config.toml
num_hidden_layers = 11
hidden_size = 64
num_attention_heads = 2
num_key_value_heads = 2
head_dim = 32
intermediate_size = 256
vocab_size = 8192
hidden_act = "tanh_gelu"
norm = "layernorm"
norm_place = "pre"
norm_eps = 1e-06
positions = "rope"
rope_theta = 10000.0
rope_fraction = 0.5
qk_norm = false
attn_scale = 0.177
bias = "none"
tie_word_embeddings = false
parallel_block = true
init = "normal"
init_std_qkv = 0.113
init_std_o = 0.0
init_std_up = 0.113
init_std_down = 0.0
optimizer = "muon_variant"
learning_rate = 0.00258
lr_mult_up = 1.06
beta1 = 0.93
lr_head = 0.00842
max_grad_norm = 0.5
warmup_steps = 200
schedule = "wsd"
decay_fraction = 0.649
decay_shape = "linear"
final_lr_fraction = 0.0
batch_tokens = [8192, 16384, 32768, 65536]
max_seq_len = 1024
doc_mask = true
z_loss = 1e-05
train_tokens = 104400000
max_steps = 3354
dataset = "wikipedia_en"
Each number is 128 + 24 x the weight over its row's rms, rounded and kept within 0 to 255. Layers, rows and columns count from 0. Numbers have three digits each. The size before them is the row's rms in percent of the matrix's.

# layer 7 MLP up, 256x64, rms 0.163, rows 35-84, columns 0-63
111:171114117144151097110127106139118095140144125171123125158154160136107115193138178124104114087112111173103134111153098122148127114182145156137102110164107119111127138147119093118126129142132159
106:115132137137102138142140149134113076097162129141155130130108116139118176133119107098133144130127150134142140151159084127158130097163097136077131145176135165140116123153131165136198154098138135
088:167171131127097126133156131117147097136109116141135104115129049119092153128143157104089122129140131128183145118129109131151114120141155142098109184114139152086122140128128118154104149098107095
107:070129120162088121140146106127095100117100129159106115168078116122143124134114147120076167109099165140129129149124133126147153089133104159106123133165133146181145086134121108119149113115129124
088:113150136128096122111124188111122115172137102149137099165113102133087133107169125112126118113084155121104144176148140155117080107099128165126111105127173120149122131110119106076125137154136128
097:094116103124102170108150134174138140143053124161125126174139148102103116136133149133092134153139124131108142120149115124164130088086163116143144130134151130106110155170105102136159152103132142
113:113112113104136113108149116164083131115139139175150084122120109087152148150125154099100143101161059140163148131117120153118118139113153146154078136156126157128110129148139172140155135126152120
093:134124147129170170157138096176105135124127177103156092124153158162059088147133121131105105137116111102160096151160122161109131142148140103155108143122110114114102144109146152129132119120144129
109:124075110109111116132174111122109126099108123157109145182128128154142171112122096099161132147115144167134145150159113161174140108121100118115162101092169146162137098131121139135148105146150138
083:098153178134106161097134109136133138141114141117144102126141149164151128115140149170130163152133149123156162136128134094125157121112158157125106139093118132134108088106128097148064140196124117
111:162087136134197107141163116171090149137123139097148139154105139135118121154157104103110141121129139162133110105089098141156109096111125134121170113134132155127164164122107146114102116100125169
079:100140108101087166121111121146126130109092121121152118117179127113146131121095133158120118093108109111100161173102116104106142112146136141106101104089126061141116135145104125106096079134135095
114:083160109148108117168104076149100110088123137154132114170129130138143097142135112103165122083089143148096129128099111144139136148104170116146174117117116145145163151129133159142155106104125141
087:131111149135133080113136127116096130134118108153139116126104141137145094154140144144110170131118129140070141112151125129133131112090145129081148128140136133175130106104084121143214129136176149
120:155130121151133150136142133125131112155139145115125157151099143138148153135143153133096084139136087123096097117147079088103101090138152140119160142142129180092140146124114131128199161139160145
106:127108152140116118123133138122132132130164129191157126118130127111141133123126159110080125111130141102096146099152108163163149154107089136144139169102140162194144119131166118159137102140174158
099:113134112112107154161087135159122107135113112121141138154135164078169120110151099090136160091129112072126131170170115130124114116105120101163126139111129152094143157100106120133103087132139159
113:173129131130152150137162080149100101156105139148125156146112131112136109106154134107102118119157146144131124076114116104151127117152105136158110073102107136153142159118116130187106116088125170
106:138122140133123143110132132124103134165162124137158145145118129152184137146096175116088115106096128183090140086139114130089124082098124168112136132128109153144173157122155111153162121122124138
114:153124138153127114143140156126122114173090154202168141136151139127117133136161142130112076117148127126167166093120076102131113106146093144128147123139111177118152146134142103157112127146146128
102:141123132140145113157133155160146081150127142108140139165126147143137158119182132115095131145096138144165080152116129126140092118132145098092209122142146124126123159122107137121160093119097125
103:151127156109097135136104102135106081178134145166133132144095105143158134128123177118108132136131167141161103106162108135156108152140134130143146154163135128149044137128095132123148129115150124
110:137120130161160135124126101136123131113129081171097144160147116162124086147140142097082157113145092182121120082122112136116130096153125130101156140138107134114096140168113090169150129124148157
108:133114086129156147141147134099122071109149092135107144138126134121164140136170139091123122087123102162085116123165092160140114094119105131088116102112132130137153116099126106178160118126165120
106:132122109125106098076143109089118098128114179173150120166117137154117146161121129103131063137119100111132132118166120161151124135164149166136109102095139139132122092172132105152116113129138113
117:173140127132149109154157128125114106069122145167111129147121108158126111145122106116123141112125143157141093091116099124152114093191146111099094135128084108146127115122157129117149137072141091
116:145123107158112145107141164130147102134155142142164120142138135134148150133103102130073133083104128096077146129138114128184132176133154129163122086081134144113165130119160089143137136118142113
099:154158100123134128147128126162068147133112135147177130130113173149144142111128092126102129135144181126107147090160128146101146165142125150138130158103139150143171157091101081125143149120135150
077:100124116111098130097141115115132121138143141129100117108121119073164094109157102096116118133073143134132096192103141110120144095139116152124147130081107134137132111163121095146123105151186127
106:139125135100147151134118106135109102198116147178138133120113158142124159150136129124090117093131135133149095118084116154148108083103132116152140118121081112123151142105135071146135154089106150
100:159160139137136132136132122126109116116147137166070155102113124099152139168112116095089145134164105107138133127186102120131118154151132126183110138107095124152132149122152142169088109096159109
120:162094119132178151151131135157133171152157121110129140146137134127161091143085133077161159126129125130173140142156147156152133132182168137156110138138139154121129158130161140141130152093108112
111:124152150155078109142125101127119115134159146139169175106123113133161127108091150145117130126160118140140121099122114113159115160170168116083164174114160162145107116137117118147126114092141169
111:175088125169163122150131145119152116150113133117117135164149126175102132162136103079119111103131115150109053126187140139111103085155134115112120116128138146107103112130117124118142115140135107
107:131108191168103137178099105122134108139143112131143131127139118131134118110121132142150152123108131158130140135161107104135136150111160167212166146130093098170120137107147134149141160116133149
105:135091108170094122149149114150101128164116116125155136120165127133135127131148118087122140121099102085117116108120079130138122096093156114146115153149149170134117130180122106137091082075124127
062:125115171103151190156177136132111126133140119139104090150134116123113162141083161155138161138071137152140150111128105150129102159140126150133145149127140146128111086128156116146121089145160162
108:135136110183126146148116101147119133129146128129089145155101141138135152128163137141109127129130130152092179145156113149155083103116152150140123132177170102155095165143141117145098144098182147
099:087075101117134090131135130140098155138152135165157171124131101091167169096140138155108117142159081141130116159143126154127128130168141152108158132127154130147084123132108152149136134161115105
122:143156128156181126118152130115104100129107133140175126155078153132143103127085130085137125117132114162134124124163122106176135121170115154112152133152117143171130130118148163141170139140178151
121:114083124152124123134136151110124142189098134141114142111118143124120152108094148123113136118107139198087119138120091174167126126125078155103124155139170128152124127124123175124157108116158138
077:080109111121094141152120110117124115107110140160140118099075153115140129132135140134146132150145085097140137176117116119117126135106181148138131100139085124110124183132103088146086145143091094
105:157150137142119115129103122125165159146113164180174145175124137148135098127106105106126090112148159155130100116162119110172169149104155151156111115114138129154162131119158100128114152104152155
099:150105133151172108063142136124135155110127150098126142147113124129118159168171109122149103154143152168173117144125114140109087120123121170135136123098122117179145159097096127145157148124108105
090:132139125109170147149144105144129155134128131185132132151136117148050074146114111129130108112140107084151095131113132114148130107175149141145140138145156109126134117092100117122100174144144096
099:117114129143140082132153089124132126092141134124125097125137129162133164132117168109105113135070139155118122109159132086135125070129097111133144095083114133178122150131107095098173111118117114
102:127082118078143116130144122135128155112145122104134139147087154093172121123147130124114123120141152159113130138115101173140085131112134161173123143126112149100063116125107131164170144119178126
092:142149132119125146079146129170130137164122099126156164130173124133096129108138096094122112126152100114121164119068145146156146124167125106162118102093126156147108131116126123181113162101106148
088:081115116082070161116125085146094125123071141139125106094108125122094128123137096119092109117096143128148082174125128150131098148113117153121124115089138102123159127158122118147120112146116125
099:140107121089112151120154114139080112118144162118132149141155120110137205150130123134091136147109131148125120113086088096145117103138169162132089105149134165124156101130115157143092123120155152
# layer 7 MLP down (transposed), 256x64, rms 0.154, rows 35-84, columns 0-63
108:128145152096151121132104096117094104174130132109067086149134125107132145135120126112110114142130113088179132129139124111147145191147142117122123128140098174172128118130118141106131182139145094
110:134112139127119127140141148144136083098119102173169095106077147125129132090102103124138140155074134130113138119120112131144171120127124161148115141192144145087144096150168137157139098126111114
080:103169121122144137171115139184125134154137128137133152168136161125117096154119109132142163099138135130113124111128109106112148138150090147107081080103122108127095089115142103128118126183098171
093:080170134086100137169146139115112130105147112109123179143124110161103113125121095107133115137136135147141122143119142163105166142099108083117097140181148115164167092127111133158113143131106118
092:145120124109134129141157120178138095075137138082102115085159153104128122090129155113136098125152120165155102084112093120119161126127113100133163174159111130139138110145150151155119140102138151
079:111154102108169113098123111138094124149068113118161128135159132109135142122139179132159107144134154116164143116143146094131133109114111147176157128160115104091134113132071147087123140098140146
103:168120152126116085083102201107127096123132143088124155145157107134141145117161122134135151101154122105113143132120134126154113115114155113110113173161104123100136165137104182101134123102111121
072:089146134134138109126107176134151106143123116120122178170135118107113139112127123135146167126131151132078184106103116130158108124092110133059113124146108099161142143163132099132151152111112154
096:126098084111110128098143157122158151122098117106172139120121129168134158101121085147143154154125158137107129138160134137132123104122116046133130114126156130126124080110150184154125128138100135
111:134089100099121123150152141084144115120146117130100161098161124101132145123104138116126072108141145137139101132123151143131123145132132121163170137148143121106148167166118153102159135050092145
089:134092142138147141153150085132093153140107137119173139148105090117154111134122130114074126140138107157086122164142117140147070110116161120116127108103161141127159164136125129125104151068147141
121:113114113146154107110145100114108107123181121131072115106087134122106119103132134108123111171162142127154085097137140117138129137091132117120163156178148165104129123130173136169111169140110138
090:097152157128126151109121118129124133113131132112114149150120144173129103168114117121164137144149119114103139164142105110086115177134138101117108183128121138109119187067146130115130075139088133
088:133160154146126123161124128156107145119163136116109127135149109105145117178090112169124139107090109155118101116167138149135129141118097122124088136112103167082112065185133142123108128147104135
124:132126198131115159109113168131122176110171133093102153110126155086114153131115108127135129128120109130133117110124078116097148125111169147091119140125142135125098081105136153166155150127103148
097:103123114116120107104085131106150136138116129118109144120128129091118141096151127093084118136093135191129121144146152156166204170103111126114132131104158137173129111115100113154128146149150121
102:151174122140148102122140123098087119148124129141109105095156142160125133084111160121102077164139116119125091127139102144154176148091148116135152109174138144142160115127094084128147126155129106
118:149122133171122123127121140144095142121108136152165141088141113137103095111135150134146122099135140159167112101132128102179121102121114148132152108116081067176135122149132127179072140128123115
103:130153174155137129142078117129109145154125120121122134091097135117129133117132177126131133121122121121111139143111173117096137089154136163102106104038164165128096106131145149149149111122134140
089:118122140140129074119152171166110185098146117120119093128119109087089134135129156127096150148126113127134140133085129125150079129137123148149129083121127192160141125121161112138092116137142139
103:121113125154137126127109179156099110120102171115199122123115140165102103135164123122152123090127105133151107110137134098137127089127115107109168105131155166138117117116131094129120120196111141
088:099129145103119128189176141159083129087116131157118106155107127112141148168118138188117131134141089121097148115150140150096157109118111125137124113169127118118111124097083150127148126100106147
108:099093121145145146140131124149082134144115072119106165125174082148099115146133128135143130118141123143138112135107101122100161131163155118138112125117139138104081160156168153154150116063138127
104:144092183117145140151133147081086136149117140148100163149100088101141151116125160140102096123170117137130086151153125125164158124130142136091123110086136108162114110129094140133165123102123134
098:122133104122150102154118113111132118153131145131108149104145133093100117138072179105119110111148108141149133137135191142132140137142110151109152119104133086097128072123128158126135201148108117
093:136117139144068142114104129149102116139113126132140143150114170149115147106158125173101130081143144126143106090131098135171141141107078113112132128136089121070146147128145166140129119182137115
085:155121133138148084094138168153151197165135131111132154106122117125125152131060101109120131149110117151144115130138148144140098139079131111123125181112141115115126073120094139124110140124150124
097:137178110092127133161127143204130086107134147093149156118133131131119115098127141128139136149172111107120125131140149093133140154111072107152144101121096139135122154147131086121094160097142117
118:153114151148120128124103100139133114125085093090156129144173144189143157128105127121136116107183132127132171128145109122122121150115096080124098107164131140139158139074133134128145098146116092
093:115142138150139168091092151111113082114132116123065143134137140127125103137118119136123098133164133109147113167094157151147129083158137186107144108129160130157102093141132110132122132120099176
088:054113108105149134125172185162112102123114137103112133199140120149133115119159143152146137128108120113128146142098168126126120133131132122116120123150139153064091106118139111117116148139113147
106:178129139152110133129160142154101103080142100160122086123129116125089067096129139106162141130161088120143151152128161139131122113129130121108126151159158117141151092150118144136099094133148089
106:144126138112129130099130057134147132109123138110139146066113105133154114111142164178106107098100129131106153126114161146150121132126164091119124108177152127099177117146103134122142126112154164
115:090120097128109112105160122126131153194118125115090150156107125145096154170175136140111167165126155143100084116116147146109122119148142146100109155163118120088101115128158140129124120097120112
099:110145102084135127080134132115143130143113112131139162120116150187124142131115131124118124132143148131129128099123137163107108137127112093102105087131160186085160101153197146113116141146124090
103:115134156122137137138134102157127109189136105109112114131110151167148116145162136134110139178145111102088157125095103094130163136097089146119121115185119146090149111113139117164109154095114112
110:055115108143093075120113152115136125158121167136122158115124138145146099162169126105139142098162135132105149101103158097142151113118129117127123110159129090112140155108100147134165171121118146
096:127157126079131128133109113129085103150151074138162135155187125153121137103134154124124129108090171136112141132159117093103175159141101148125122103164128112129112092124144142113143113123080136
083:141113104121149146135133120142181154130143120100118148190077127108101148136092157082084109136128135100130097143138095146130121167130105139172109125164119108101160137134159135127102105128109151
097:110184171111130135156097148185091127114114145127140097148107104128165109135121145126119120132119125143105147140142133145120133127127129197136113075122125131106128057161111129134120108112094147
107:114141163125159155138141140120126125163116125121070108108134112124170144120113147165189134116147083128116123077096150098133150086148132117106128147095135128160156155153116108091126086139125123
101:159171124113151123129123112163114117144125120097152124162178092151152142122082136141128126102111119114166110094128135144121123120117081126122156156143167078157152062133121127113124092115154138
097:160121137120119129092150144127101133117143082132129099132115117137098129155156093101135121185117165152142115134107111120141165105116149174114147147133132066115144137169113153152110139098069133
104:129142125106127114144120166108150157131112100134166104100163111147123106085121156104122110150105145144121104190176108115160145141095137123148113100140113198090132126097107129156129104135131117
077:141101080136128118161093136151122093120127119126155118067120135129134148123113124136144133162103123148159145102124119168100186130091090099149114096131160156139163136186132102136128120116107145
094:132161131101115113089143103171186135104124126132070145128134135171102142142131124089106104140126115156117167143129169141181162140090132134138117143121138106137129105124116080108104143091124128
074:121122130088106100119139093127151118101108158101117116108106129130128157160120100127109117092146159145159094150092144103130136122132179173126103123192125197124127155124148135119134096124131148
097:131137125160137104138154153113129135105123089129200142080116115099144106160115156121155136137137156113154095115130135116128114119155124082125127110084127068085171136166121129159128135143113133
097:125150159144183106136133145111115113155158146096097135176175108103154115135106152139146139164174106127095133108125122102114159117128113103114111134144105162096071115095101119157106121137139130
080:113142080140098155105123126143146099120154160140187151102127122120142101133117117131094128118125115098148147094109175125135096124084108116146153129205132129130108132144107124107108178126138149